From a checkpoint of a small transformer trained on Wikipedia: MLP 1024 SwiGLU, a variant of Adam for these matrices.
Each number is 128 + 32 x the weight over its row's rms, rounded and kept within 0 to 255. Layers, rows and columns count from 0. Numbers have three digits each. The size before them is the row's rms in percent of the matrix's.

# layer 2 MLP gate, 1024x448, rms 0.0441, rows 492-533, columns 112-223
046:171167157170138160107074157158139141119118152125118146165083108106203180167109083090131122117135101110129107155051116097102204096098118168141137114174152151128175088119142040138042087192133106152133164132121094086138083138102066120128146097116176115115072077148156136037108072136100094196142076146122053114187116138067151106139119103098
089:138132105160172137103104112131125135155116113092179119123157141132110197137065171142075164155137136175142132088139131107135135104136111105134117111156095130132021174078111168119181125140087108132093118101121122108130109145103116142144121159125122139143179128123125112070094107142119121084160094159126072112094169128125089146112100162147
044:108120144181161148086085127185180148122047123171116089143116181121094171164126130144107118101145122116103120119154127150155096115090125109094170113109129115207115098146123224118043109106112124101098135127121153132112111055110128142174062111121178060128109127109173153132035132149162154201122174131106042148130135135118128128149144099147
139:092128069160160082067134142193122154164087147047150078132097064186094097102156194085131089125096127109090140168101128120089139153113048112104090154117167138146124070103158188123060146162102176177137126091136145135120086078110082099111139088078115140161091177171118151118095099145134137128135108136124126152095191140111121198089153112084
060:155125156108124130182193072098172096086149152169128192087130147060129188111123160150098105130127107065036088166113115096130067165179121160157196090175150099130108114105142128131112147115102144111126164132116142151100144127124094134082117100120105125143197128108168075181157130078137101180131095056135123207128070146154147105146100140148
070:112173102139195155181053141140115138105162128138140146114156091073150132142121151114045152085114147091087134116040177147202192129146150075113181127136096147130082187116103134114101100111112152139120210106102138117077149138128170125164158153139180197158126089139107187126128090177140097080153104146120127119132119123165112143115104129156
114:174149107114139126070068155136074125114103107174125185105115140151111140137193109097131144117146167087158148090141043195147114172135154158152135198113125095121119171148141120088132098094115150137099121126115092120142122140104089139145172157186110105086176153166146113060120184139055113149150109178099081101140087118107143141104119090139
049:096152153126094109136144170130075144122193141124110133128135160177125096118104136115142128149121117127134099137157098150147102101113133056055142166147149101128149124129141056134077141200151107153108121133082173096137077141176131097124121100090170118144168126127147116181165099126112053221060113119101186164105126078145137141097188170132
118:093117109152122172172152119110101088099157087099118047142103120118151188165101142145104064154092215088108084136138179144080105161134104140099112197136140174136153136154116165119120144108099097105147125123165178122102151119131085160190158132098099128132155155147123166114135173106220059117066156094087110104163075140152091145108103169124
042:144121108161145141138145166091113155130156150157174132157101168111153177087169111122124101142151143084125115103168137172112137128073104161152116080145057122119074084139111036090120118145141171087106124160157080114138118142160127181133162078066135089118114143110114109093206128087126078171186076122159153110187090113096165168105156120138
141:147153115124184157111112155087089084167135134140120188105111144094139145105165133195108117126177131108134101128122142165116173114140115119165119132101156176135109154086149138116139099142072070180082164129086137169117040133160143163139152154120104076067156202180121101150126153111083116151194123175069132068061111143109126182107145090144
098:167159130141077116071065134128107149149122173079094104120155178124104121154123167091135099114128143105072152144110143104136075152101119089113140154138095164133132164106164138054171127089156210092139092083091129141124157111065118126212126133147083113159157099089146132142106170127147155119163087180113099147167185167090164163099115111132
119:145157119077166137126192142132071103122163141142068165101118196155160155062168132131149109171156137136146119071133146137129112101191103178145141174121144164153099141092119151097111166121135178182153125176109175081104136163075065111158136125130095100086136151152098131134094188135142129150158149164144117124118127108085128146117091174104
033:158120107181131156100153147092171200129135110175149112119110110125085107149162141118143203172111090174139100143122148117121144107025144165150093146134111155109118014125144087185115146129110163088111138153131178157132073150114123173169125098069134153162187182159126068148205123122150112134164082177097046130092152091189116140143084144139
111:160112126131099170125044213162113122179090139225135111099116125151132083126103119102118125187117105081102125140160186167174157143163094061212085135081127135121153061142199195117126124089145124124076160164105106173129123123148113092139132117113097083099110195109094106128158142129131133123178127150106132105129133205151090124107145116111
047:115130142074150177104150059156136140080138079215099136185109066154078142176128126122088089102166146074134130123192136163079147158157102120171098117159149084145122088118097105139085099122132106091108135148131126141171085173105142137124113143081117101125105103138114115122065148114166141150194114133150219084153074101124156128164109141188
122:098235123093174096139132157116087159182126121139120088126099158065075163133174151158130148146182148171118138143113137091146129121144121116131168133143132161162135125086164139147175129098087133140159107093113161108119091155100131087153127170107161139097098104125097156127144138185076170108203137138106117123155143119120197103153164110174
145:055097130142109138134138174131102108127090098195142186110092184161114116111145119153085149121110152099163189104165113166062090090127145167081086165232101112160113149113136158171054165170130093140121100110124136128157149167114080128145072048113034109129083145149147152062164064074098114095098115146106117123098103146114133172156144165043
133:181144092143141141085137158093113157134162122170087152152123150131107128128150109113091156109168145123149117108134161116088184148172135059126151121142130183134076135127155161134099116129098153118082168140158135183101080154112139109162103171114133092100151095146139107112097142139120132108162148144081156138123094156081110143135067108108
135:090196112103158104095112113168135123126109111137107117142096188087123136103110092137095112154089127135178124147100103098097137160101057158138147113152147104172103132064147100157145183112119113077112097113136209107121094163154140128156100150105117172116107131135149150148131146143140137157123087119155143077109096120139080101094135132119
128:146140156120124130116101128156111116034122066134080146056124104121122121144129155149076106131140111134087104048150145144076105089130137111131091091145149131157119192132086161093099155114113120091147190076135079135106116111110085183135189124164104113107128111172113111158138106110114167103112131143141152098168137120090150109170071093151
104:163180113103077139114135071096148105147183108113128139134084150148114153111151115102109146127150153112054024115084140096125101148145116177097165102156130181117111125099142096146154106165120161111120142137132161147105120152085111149113073168131153114103126111173131114146132107143145131113082158157090147084098088180142143128155102196104
040:091151134198119138101122134153095079171156145105145153127141100095109185150079097099099113161134116075179128156100131093156134131167138097076142156148178152120114105164081129189159143144129138132151164057161145177115084056160117149104168082068198175149157043088138073186130122113120131146100094106130207129157197095155120108121181148069
120:086154129129176179166098144123064138173128115106082134154098119195152142103189088116160134121142135170110132074136176086151140142156152149126144152149178101117108169120127138114148122079120088063079108153179108054083147121106111206136163191145130158130128131116135156164139110143135124129134188118153099117133050194137137111119131066184
092:088126101169126130140110111168090123161109162121183113137129132110139122139130119145116138137111155063235215081152114057175154156116142091166119143158157115090079142096175093097150153087134139179106080150203093159183107159122148096174150092090117124099120111157131108076153139164145043140152123172103147129084156158122097161136101139126
125:126134105161129098122087146120098163150088130112128159084112099093122093127186147094096101177136130114145105144168087125148117164103078162113149134124089139155045117062186115130117184069108101052119135132155139121110133136103077094154133150097161167152128155092158150075168167035125158120153184141108132094121127138119126102065079100176
039:145160122147181116154147139091161144105099168140117133112069250158116120160121060092090081086113084134118134135157112199123168163048104135123152108108117147144181151164122156136098105128152116145128131130121131174063167094102094083156137135054113143090114151100106092104106158142115105147116139146131000163107125121080114171091171119145
121:135188091147116101096141088148141116152085164067152099120073126078164129119119120076095120100149112126109111175125126158084080146152132115132099170112128193136095161137125143077155076119098200120126126156161090173113098095171126177112106029116125122095177126136165081084105127133140111176128147177077145171115105116106116137058146133095
041:120115101116164109097099145103116146122138142088129124127104127144155106146155169130099100126149127059114133151084087175166121113178140152124156093135122095145126111084084125169134146118135164086135143191100164169135168169181178142162125138140137118147117111105204118191124128163103080231110128171156195094214095169126153070162139131125
148:076130178166139127129088123133127082164158038103132125121130111102080137130132138105119077105155122120162120133178173140109146167098079137120120131203190085118147123105144100153166118151107070088099099128181147083090101093110151130124164126102108116098063194145170146123142151097139155109145157148118097094033070159132142168092096117163
051:113127128125078105109094123196143145109118089151108102139142125007109074150116108132074109146104146070053137123108150136137067156206114137107129167145141131145146145096143076171097115070125112138092135161098134137133118194164176106157177116124101141087233113107058137097111108094128068175132126099131091057148093126101175106161096213135
130:122159126115142110132135161085208099127131171166142102170103071122133107159137118175187218134170111124100139138137104130169114170121192124106114122147098133121143144106090103100098149164092134153173145148071112166091183217146115145146145166131075118156132132156087132089168174124113109117122165160099124091095119093186113130134075137065
141:115102099140176175123149117155129130127207168212149134150103154174161087126138097138099158132184119097151091155127089076122089141137100113124137189130115145077068141117125120115129120121078096122108153220168118143150134166070116158110131142148154128162098176204125104075124116187098118107112052081087144101163072105081099090160130158113
081:120122116186090102154167125154140122143173178113164124147146096138157142079121118137194125189116116073122122133134094152184085091163114111137180173142133146121097098112126132122154149085143133120188099136157154126150155104114132092207163133103112159164099128086098113135112178101172079033127163098118126124119152087139119089088151136136
042:139113081107144108111116170184111111145098169150119162110114110090153104167102186135133128112126131095095086162106114180175179130114113099164168112124079100122140096176147109167108117126097180161119120147139120107091164112149132110141095116156080108151203137135071060156066076114057135173111093086122000184109136144167126153099140147087
143:083113149126130143131158159109117132133106128177119167111156154211134147132073118083124118152094082102142079098162156127131162174122087077107105109134144126145161139122159105160133083112174130110128151132122126134156115143098126192061139068099166130093119154165142144116100114163169166105057137181133115158095113189134096135175157130111
137:098185071141133133094094148109123127140090121161105150120113126140027118145215087108139174170141125137142109156134120132141101151108098155153125148156139141132077122101168117095116121134132112065086099166124105134093126128124114147184172123154138124075161174111121123137111123113163114173119093123120097188146082171111155116118119125143
038:120136119083124166047092111094186111143091141162098110098110140107128085172086140122138141150128135160125139127169131123162081124081080081129105087098104159079145123135144114138136103134157174144142160139114143135092098116139135174131137115121161163107135117126161174113142139111173138167122144146116049099150081153107157161128080186161
129:093172137080137125117119145153115111113082034145087113148101145129137113129129129090102150146137193123170154107112131096091113142077121173157133163186145118121122160157170122132101110136122107096094180111127157120118123146141112130113141067147139132103163160168115137108127149088159106069152071134127116147140099139120143087080087146144
076:117128097172168166149154131139171122120104217158154134143122079070116112172079106181064082100193172132127150129134146071141117132104119037162151171081102070093111141114126145113184134114152095158101134176130149118110094188114108137094051105106121111143185134167111131100136110178112077077107088142037076086107119110124140152110221153163
138:148138072106135152031123138079123136121152109144141161158128090151122133080165147130094152138170186076118077136095119111112128189147171167145198132153118104046094138098126113118204116080124092104095113151102101082124116068102137115076104172120112101119099148189109101087107148180092140125155116136093130123159104138131111139118102137110
109:134180095136143141108093154095102138098095150158125162128090129107101075126112149126119110144154154096108142158124136084123111120199166172121135194141130104107118132076072180093125137109073148116109106122109131147104125125160103071190129137122129151127218134134129104097132147078115097191171155105085161092136096127114124122105140151178
# layer 2 MLP up, 1024x448, rms 0.0439, rows 492-533, columns 112-223
044:125125129190130154139175059132134141113135123134143099110106035130130094122174074200090141151119140127204141088099089126118163121172118089122153130126095177109144106176126217138088113114132118143153077182138167101167178092129140100104131122101119158092124140165111110096174141124145110152094117118126153098149102116111136099129110183117
081:197156117166155182100108130121134144178119132149127155155132110111111179112141131151129080131108152111133132156151117143136082164174143134142168102151181111154116152090155148169061096132114172114125143128117164182130061167181134126174139133100117107090130167004156132153122120118108126152150164145153087115087199152086122136082114131176
045:137130161128076160146167162170111126134110104135138109147128075141126141163156111149097139179168158158208159149134130176209092139241136118122155136105176164112122116116139169083112150118140171123117156110156100118093137114131140157107127148107167191129071148125104094110243070075167080142150173097143249131075085138140118118127101148138
132:157153124159129131119075132137094126125119135093178153112151108114078154120145179095157143102122134103145147129130124076188113135126116120186161095159146117139136178067137111111096123127139139071129086078082144080101136119164119086171138123146094089078106128097168158152148175096176106122141176122178090137101177206140146109122144091152
054:088105135109188134150154181190144118129137144156101156090130104149132131146099117183108122150214068149070128103071113205174164127103097112082205125107145144139170073175108167092151097180106155119130137132129093141110162123106143189171106115173135127154072135159162095146085104153104205104147132148099110095166097094147123131179113173080
064:124122136117137120153114142108124106090139140143142112137098116113173129130090168138170143139156125187101106139119105119168152161120161134130144129113097173097157130117144151087084073153151153146140112187131090126109181131073140169057143114113088128132053142204166150166161101158139112090117125147088095130166123156147135148167099134116
110:116127144131123134144082151114083153105168084155088127094173119190112152120085068164177105155136129105116084094087105156140082081109085114176144108097121160147189138141155115127141086176164163124131179133128120137145101085110089140091146125164146111154109137110145189167184106121065117093149198181094143107141109169198122134096138058084
045:140093132071164195145097147142131058061162124111121184094167137120142149143144068069107179145107081142238102107097158092101137151140134184160089090126162135131099181152170133132092130093143090157102176153072053061138090127132105088097131145097109110076119091111140146102103092122124093174147144115128145116061133126149129113154104078199
108:126151095153120119093120120094200144110081187200124125154113153134151082127121115083157105155133050110162069150064137173074109099112150127138149091135101130108154107149147142148130137081081134129109188104108088110085102087149140170088121149160141146120115104110176162101092119169103111132141115083109143134122190104088144118105157112157
040:098146128177125172085088169116124140149120130102136120120159094168152189150042133154110054193116095136139115064126119114146045116195088157143078122135190104125092192120137107097161057152143203144129111148143129099132114131120085096168134120112118126112166073133166131111090116058120108104161125120158152127129130102085119185103162155097
134:167107145083093090139127109153114200127144194103119105118142122212115115151087120125199129149119117117103165095090135172155118117123091140130166071066162119179147098151084121175118138128137177149178132095087139118134157114219150137160144170180138119141170089071140130134159138135136108108154121085152128139144185137167166123165130120100
093:115120105138169156115080106125138147071116091133099107092083138149141150110131080066114124119116132185155125087175153139104158158181108162125080139117121145108112169132084226131157111181169092134084123175139141143101150119085058180107131164106149151095079165174118144095154122134162166133108095161086101101111116084133098126165117132090
109:108094148104161179118147123149155122160175046077127110075146113085145178101148120075129119077097108186170076185089196127149155135137101117104078064161200126162109117121139130117185136130125088096113131120216093139118124148093129168115167126152134128119095163158106121188138149132157201115111116159148144126128118133119064121232077153142
031:126110109168062187130077038115169156126136148122163104161159103127119159127102169147125040102151083110164163168156140167140078086166141120175169095148148055095166138084132088148119110194160136122146091111139054107124096139123159101160124075104080158129179071103116140103084122152065082157099097145100126099168102155109113095082131188130
098:165154095139123080134152102126155119074084177181140170126132086121070153174122118175136131162168156127068143143122083175054078131082143150136181072177119133122135149112111128114085091070119130156133161088108142104094111069193132124127125087115113104118094141138137194142099124127116112148121090133172108133141133071119129150125133132126
046:178071134135178147100168088065145149102128125124126091133127114157190135162165129078144125181148148155117179131160112153161152141188117101105174131083137131132124179109162139079116139120104170080077119052111106104154130092131119173201081139157174104127149101080149147132143171109136123172134140166116128071110160106116118126154194104129
118:103185173104151123171135116149100096179112098084136134075171152087143162105093127123157111162094133147177147119160192116146114143121117097154128120149187109185227130141197119127162104134135135123177151097101140138148106143129101092140111152113163073157088174128135136175169118139133183095106109158166129169155127138135150086187127129098
157:113074147100137140155125096134131107170163082088144131132170127121104136066088129130173124153102177108072156131113121183194166156137144148072127129104142130100135112122132163153154104117143154132114164095151129113144157093109114112153102151136107136181049185085137139127117097140078194151044124142147159228108131171168136114183063137117
128:094115100169151169132154099092165153136137124177116148118114113114106101157131153102093124125192135117103113163128190072110113127139145130150158129207130185087127159110169091116152083116107065169063170132129148096053084106110122107135177093142100078087146112129131087135061163154134132097111130160123165140130165140128110153092115187176
141:142163082141141116131142107101152096092112198178159110116112072164104102178147139146100149078184194088079159155126119125086104121131198103129143202159061171118105144161117150089124078119098120178093171182083119154075107083105149160138116106120112100098164147190116126122072181125099091129144117140076126146126131120073120146171121109120
137:104074210149130134141183156110137116093134079134140181083150104073141163127033167103062200100111125150169128096123156078142077105122166121150118129168140061131139112146069132184130144062139091136159147136140096072164135088096098130122148145142165115188084111075133111092159118119102169129116071099168140151154150158145091120169161118160
100:165146122102161171153127125090110163131130121135101112112135108130133143086133118075165154137204153110116138100121133129133087171110153113160159137154084169119142123067152159096213150071121130096113092093171124128123087122094103158097120081149076112130083172121151114109102144130110074083093134151075172152139068157134103151142151197120
042:185118103114182154135142036116169169171172120087128118119152000113092179133150135132109113043126159109107109157109074134188110067000145129165120134096122095155131159116101176123148102135122142128109132098125126160171076147106146109125166111118134076132151100131114154124126113121136143150105147147118056100092132157141129098116155071127
113:103124093154061109091157150147144162061104119138121080180084168112114091136102112179115124145136109083139162156135113095123072058127118098138128115098129120152123121081149102167104172144147141134144195143112157122153117139181127131142105105118083124157133066126129136044089162113104072112168101057099143100125125099125151085077159169127
091:093150145172114170098096157125155148132170146186140192159115153197181108165126125128143114120156150161097114138103104135093156094102179177123197087078112095105170090125099133149087126158102112118211133177085126095140128167103099173139094139132116158138065135158123159153096115122134099095163070084125139179171108092116100071148138157062
115:096072165138103133106111045150122133179097125088113145100144095115121154127096082084167134123087087139123129179150121136167101147115112165097139050123126107082152118155152117126165187105155112055139091073167129144142169150160065156115119078104092141143088109066162107133183086126111142156102177137185138122103140186150131093089125139101
037:120117116108152115143134074138133141128078139149138172122093120155126094106110183152073172139054122178137083165098185080100121129083113146166157149114074153118139146127134125117115162089117090204120135139133096172104065103151102155120146137109086104163137101136120137130161129103123198136142093125139001153096141147150109116102073181116
112:094127120126108171142083181079155116122099155193107143171134188129070099189139130147143146181159126093182190085167126126153102091131139167113158131127121079100134117075119113125148153106153036158104168147090143089107099171069113106141102146132110114142079188131090118137138116084116122125118069075076105079158141125101104108209088132130
043:172117133099201160165115039144181126092133149107101099098154106185158116124136124120108143111116140049031149107116144151101122167169154156144129164145111142143112116148161170130118157108181120119142130161105151089106115143155121151134130105179132141108128098133116091155134119130122100101149108138162095120133109077115170149117143135130
145:191115153134181089137074166116141100135114129156148087134134102138097121171115094093142141152156135120110120124174174176177071154139137111140105081125156155099162131126112091071143067056130100135091145158140123158061090156117118169144153120127167099078157168144142115139118157124136126159146180186089098102127113155139159149112074148154
051:106093127208156082101096215136135104101145107145122114129113064131134122123101108099138173179117111151158133145095164127150131177101134094144149165135107154100121129104142149150187164070129125134121132144109063120169178107127098115134151122101109143127155126097154072170165108131092127207147078091104000132122091164138128088144107107149
140:191117072159154086103142133148089189079046123143122100119100148116073136135128105182134108171181160088092186143145093149097095139063124122149151148127102158103111152077158176116110143119105146170098125088087144127145137046145161107133075079146118174092133105105147142082117131133114076188165102080143118148129111100067165108091101092157
143:112103161122077208144141116128081103080171098148115165173110110152090111194104210128149161118129147118104145127213105154124088123110097118128158092116180114064166135168044091125141131165157089139130167124120109138138098165121097168065102182174164140105143177137200144137157079138145116198089134073132118157187170123117160145183114100145
076:142152163058143072095135132094165119090120128183137158127125159120164103101180134111112073118184131122131093103158129186055046149110162141169152112178117151127161154093128153111077133178102127167119161135076142109155149092138112096105170128182123137145169145160081172119161202078129106119152133201171164073164133151100179109138120139120
047:142151092100059112152212112110129104133117133145180147101134146125044076093180125128119105132114127073133111215165091154115098125094176121187152105155178084097141112110135141013127112136126121062110100135138110098068114109107104135106109103113114105091144177135152135130192150137115107104112126147127112114073146132121148158149171115119
145:102148120133124095098132120103094137101101124158062070109095124128193140166110082137069078163115074117131162110169108094144170148131145136118109124103125153163151162132075168141144125111097129106120080073149155078160116118120126127112143104106161088104104108113129087128103132174166146108159125166190134105116095158130108136129137128146
139:208136136179128079127104119116146138116151122153159098161155152084171125150092163166102096163160140075101140116130145107084132136121104142081084116112073144072118106152050168114175131099113135205137157103135150157113146155110141142152108142136123156160093108118140088078105183130145133135141133144095153085141201093095102131152116160109
036:135139097149166118091098126127126108101094112088129106138107056133165113125116075144071094125133106138116129149121100114153130165102113178177205136150112130094126057084115091115087189085077165132123135138165085158148120123151100134137100134177121126159223102112181162060112113136106072117124138146155166167133082116145159137120167179125
128:175168103161107119103132063118123076141101247163133132149130098062129138167146143154171093136126123120113142142103155157115118201124136086136105160063048151134137119150086193119158176098099162200122089165122102151135142116108108097158117126085111144131120110182120099146085104188131174190113057098127094187154177107109095184128142137103
070:149099130122118114184145114167169132114118160169130143066118100119177104130110176138128098092152121115104094130115110118111077216139143101090105125159133132121124147142157071122129147182075120154112030124169132140138098150123201123152111126149113111055164144131126095174076181158142072151094164151170178146135092138135113129137156128129
135:117135104162148149139191113154105065155193113150168108112156141151165137127144102094101113117079104076158033100106178155148146156134108121130179082146155091124136119165137073163140062119155107098108133133117129162101075085065156177087084126176143109115108164140177116186128145182118173149085126146093116136148107207105084157127126172117
163:115144142112178125124109118122169125109122114140144167031110132138112164092192143125082075151098159112157125135104127108084123066147127133171128140097207106109155201086141122125174114115098146104142095143148163206139187126115160164165158112171129168100141097073133141119081138130177149119157104079162150159176135146129070185090149189180
# layer 2 MLP down (transposed), 1024x448, rms 0.0431, rows 492-532, columns 112-223
042:088127089157152076145086133112118161143082102128132105115170134086159176156157228119170151125115114108158065047125142184107129122109136148139117111103154147110135143076135132068115179149052153104119146147147128133142128153085114157151123103107095166160092114127126177149079134124198165100129152166142176152147123123146145044123103148166
084:150154094183118136126139210106121134142089128147135118163153175161126184121077119053122178171152190192172140118121114125128104139133122114137088074148065125095093182079152113093178115198104109079099186084113079160134105123129120128122075156150144140115140194054130092154139110107128136090099156167129094138074103149103150117077094160148
042:099126129080119140112097141133115139164106171115062109138176119089190152114132088188139080155115148078101121113182074173198163102156125158125073167127099116115143132108228145099160074125118094080121159089171155140143112148106053176142158128115118131125115159148138135096059108152128091162145161153126160115191093104181049138134094188173
135:084065123110086112104143137126190086172158132127154155142122101109122177170120182126154089101101118152136173168175140146137129109149114115161126096117154143135149059065148145070121120148164097101137135109046128046170098081180119110098098122133104038119110161065118180134184139081153114152079090079119086156130153203091129102165184149167
054:079144052123180116133137164097118155168104124120129091072163120142151158125115072147071132137122168152170101075096150078131125097215152146136114154093144160099178099055081109134169158154151089161093076135130172117112155126125153107133176099150158097124100140115129153147186124108139151136122170136137160114110157119096149164131153076113
066:157073155190087128100095132147155106146094145129090104127116102122140072123127126125114124129119118115128168166198133137145104159145145162078059146148146174104169042097186143178068098174133103097152125136111160137120124140146100127159173071103081160140091115206115144106098185114123102155168166111116130129104158166107142163144114098076
113:107120135121100129156107135121153153110158104151102101102171143143154135142101090155148132161140120139112093131058200108118130051134086128156163076111153190143192121125148129169103117137157126093131166142132154141135116104130127111096152116128160134125118139112144167142138088098154110111125228136111154130102111193178113101059122082084
044:128139086141164073135132138102129087081144126126109132068071127128127094155117139091089133105159142069115089156116159115199096129131131145133151106061141153111162127177109106093096174120108139098078058137140049121114139160141080144157153171091118148151151133115090100150105122159127094087117092109156096139145166157108146118151101078149
114:116129073141126163136150131127139091066167120184119072149142124164151129152096156110117045157061168127091098108146178143087128164155141141112106131161093156133174128174141116126127118075118106127125176123176141120088119124157073148106170132117079093171147115143142171125132123131220092149117139078069151118139108112159103145088104167146
039:071137098182108138054132178183084132166205113066112106118169163115108124098121133113136113144114109145138128167137089133132088106166127117123161118130167129106166123167120098091148134172186150108156127129124123115147134143092163086123151099155121117142122089141098185118103109157174097080125097144126142072145072134046120121157125103052
134:159132154102098118121135117143112089154135103137092101149071166141150085167109088157150149097066048182143105140086179080097150140130203098182107129077117175099172136183126109115094163105146133075135165127125158113142169139086086159128126154136104139091093122150128061131065116163151113132093154130160115115139111154129142111058139124099
093:135109086103137123122088133146110145085083116108172152099120149128142109085121098079139150179166154151145112117202151102108121132093131139119089129099110153106124116135125123201082116181155142104128125142158138114118103124063068125158079146120139101136052133159080168152173127110146090154153098099122095142102117103159115135161125047086
118:093086106180111121134105092115154138108046118104163119162127075106097092147094133094116121087081143136092137200093115121132130176099116088132097117144129094085157098126140103156137100103154067109100111082145071170132111099183194108153145146140175119144093138129131093135144086121140136165119121115095130132112134150150144128160157078182
030:151113138202133224108128098146156159125187094114131105137133077127136165182189132122115066172129103130212124110115147129124094012085110161168129063133121102133164136112137118116125145137198105141102093178145157203104090159156127136152092086105110108132113096157073134134074172102127121160049140080066194121126146103090125177125084151142
107:165107121116115157162073166192128107152072196205136107144117144176114101113128107125094106188126154103120123145167119158150122147144132110175089103069131147117141093153144209104135094098159105098067148104142111164131135120154136116098119109132080068116099167098108133139120112160149134130119095107119142079126113173163117108091158110079
045:135096128077180171081100118109156201075192093170143171119121161161193125164095134082141118181131124105116057104173136194103107078129116136117116116136094131058121122119137144154161124142098109131090125106149139117128093136146156100080057119143161110143097137128154199169119168126131129166148190109163107155144134121149122076172147134145
125:143062159133082141140155112141113077113123102100141172105145125128162091092074114103138099117067094131171125120161206151110094144130135166142091122154146068138144133162124075113128100152157122092107160130139126162119149078184134121151153110129103104169113149159159118154109118122160099155119118162140143126077120188124077140154081168055
144:224131175157126130128089097133136151115152163078124095155156096084145104169111136084130113144168102178117104168118174063128129158117110083154154155046169169105108104144105097167145121089092143100136136146151148127103106096142186135112169188139227148123191101124110097178126217127173134116143151127124113115134131105151115115104155078207
129:152157121153164137073134157140102085093110125157148077141115119146148153099171150083093138150159150083176179119143116097134156118109046102097151099120135129147121156101138122162095141148145178116114143130125103115117064072129149141144150113070184130099132159140108139155199088107122175113163138146076146192125069092096140127155095116120
137:094250057092153126088115098109139138104088153123140102127106149108096126130102128178121131146116199123109128112112071086083147143149116123105138128141126093202082158098138169137178148140143139153099119135108179121125084127165175148155061119129095129109088125161124145126115158157116108146177084106146130109123121098114081119124126113120
136:142103143128151135148153124114149116239122186109203108218158131168153134103127129104187134081095178118148167158130126131123159144133105143120106171103098129067160081131167139144179129118143095185129037142115168106130150179134174097143073156091159091148151161090092166127119139144168119148145134116103117144129121185110095177121148133114
104:118156074164149159124118123169121079135187078135063182148180147084132148092146083106088089118152144119125086137076102108100082107195095086082145122118126137115155149158117088119159090154147130054113129129083156138116114148091066149117076173111123081079150157188091097147161127076146095129094156201099142118159125171129096122146080201093
037:085125031125155166121119093092098111103178102081118094149162124086120138164138105113108143087114135075126125069081128111189099077163138092140111115115134084066133144126181142105119095154099159143093097113170133110166099121114080127080166138098148154100080143092138161153135037116164175174148148095132153156102127131146152125119139153072
119:119141159112120156109083137097098201135126147106107160146098179186125154072135150125134147130189138140101117053147134116116148134127146137102135144163233104162147158143110133149124136061135072112107118149160106066110122139112117167146142244121149126124151135115151138153144145155143129164125193135182126110132109137107125071134138055140
090:153126209131147159103150130140152106131131153108099141094152092111143092128105107119166140097187100103122084147106139153104131078156166103126172087111082129166138124156048129175135126107120176151133124131122101155115147108089109127119157128153110134107087133168159146113147093125127166075113085085134154153158124123166137061088094054140
124:103077205138146170092170122151150078128166129084123129133157139117180179141071091122144115104081077164122174161114191153145119127102136127127139105139174106075218111179093119129129167146158130124116095114109153153163151185160097154122102062114059117155102134115133104129131063155103098134078150119162139133147131186157158100138189153086
035:096132104112132075133136108147087085145151104147143160107120153141073081126103104095106132155098084126166037136156149161132169128139081118105180116104081185120122173147135163095101146171195092145158146151093119095134151134115100157102138105119075173137081117125103200165174113179130187133109159154131145168164145121135148179127091172160
121:097131060131083151138089082105142134132108164131077151112115157106097114215170162114123126134174112088140164136141073167157150110181189146085147157125101127111123130113097134034118126157158171168093181151089136159099095102134099158149063099128115127133135171103109112106179118141109130149108056108070117101194102076052112116177111133136
040:083130119133176177162135129142185134125116140135114122176113065185184150158084163130154059094088118112143113139139121154081090152138174119206142113214164140125132132082149121135133129112133149133153085095166124158122095092156170144150165088136135120131123139137130093125088130185209067119116133141123098159140081121130171123109134192115
145:042195106115111209116140118084149084113146113113176167123092148145112171092128154095102068112142180110139098100109030139126152117145109172091132138131125062085078167156125154144117179192125149113117103133131109118163105090168151139147076141098066120132071088091143155075141142154108098173071097123154170174131131134100098149129152180079
046:131085096190167133171087127184118102092127085120099128161110134073134073147079116142156113114138123073153123155105167122132080122161109083109149100099132141083146113107125172134139145117127161130114154143119135149101191096133124142091154107097110199177115130162124085113118105131107117081140060102118138113120105144124124128141130091118
136:115147106110164131112157121114218090102117187164137088145065122115101139146112118181170201114151108124124126144121136109164106173078187131137113150162100118126144142085089116106063134160085150165169149134116100168102168216132125155156124143131061099149136102157093130085165188156097106118135166169113092094109150069157112123117076140050
141:087117082127107157123126138114123110198140148158149100101147099090149178085093164151093124204073104133132152099133190145149188125137129112149115118176121115100080107143137107170142110137099155090109121106171179160114106148113170139167119147122160125162081095110095142108102181067100083144074091150136156158101131168160093145099130125092
075:099115176087106109153156156150150122141131149137130188105127098112225135064134153123141141151112097057106125062144080118111054158141150148187146138167140136166133089112178098134123168163085112129168168111128131123164181092119139119162150160123138224143167146138160136126146194116107072094154072167157179146136128046104140036181130112118
041:125093106084115111210133142107145124165121117117127102154118111169154134106142151094092140204059092131110113180122119125122068100206174057179112102148133084148106108085118157091080163101098104053132108145123069150091144217156066144121109163127133117145114132127062132110135170149129138136125098138169096057120120115141154100143162114114
139:159084156107146140193132125131159110138155111090180178136144115121068133093150149133177163080150180126105086160097120167085126110114103135148157148158141112088098095140171102115105117146165146160149179139099112148105127112118116150182085181178086165135147165126133150110148133084111127163110146066060123132144148072152126131123106142114
138:194178091151122056094125139081124143107086123144150124154136125127112067162130140169106115193136092109136104110117135116098135135135138143169100108120077130106093100140080187150110105103120155145109100155080096157131128135138172145158161144133129143110148127092135095096101162140160090145144096121111167133099171154100143143143185138103
034:166139105143109133108122145122126075143127094131108129124169155148135232105133171068093156183133151163141115111105098082123114091178142129150133069133104180097122101129146120134124109154105136155081137176201111155109075093108099140104123108098206167103068149160153149150179075098173112105123097104115143138155110133108155169152037128138
133:165164064138113095126138109101081080083092171158104156145107100116157145143130095132145091167124121103116127118098151137092125208109118114154084183129051137131127146181119187108126137102091193148102165166126129162182136121112099094180143076072101141131091119210114112123111102171135161153118033070139117175107161107152080131135127160110
075:137170129119118117137077152086124111097182094099113157087151124185093120090205142129141151162141106164167145095108131142171130138175159122099165074114109094109164114121142128105097157127073137133175162090105140080139088109160110112149131132126061155118087146084145127078092141121078201117130162110202083130121135157174118108159085141107
136:091117171128153136250149098198137088148098129127094074110121201090162184146092094088146095095111035190163105084106156144122120051125087098105078111166109141192121132167146099163094088135131146104097139083133139171095104167117125176210172105176143132154137133097152149201173067073179119118100103142139115155132134115099096119147156182138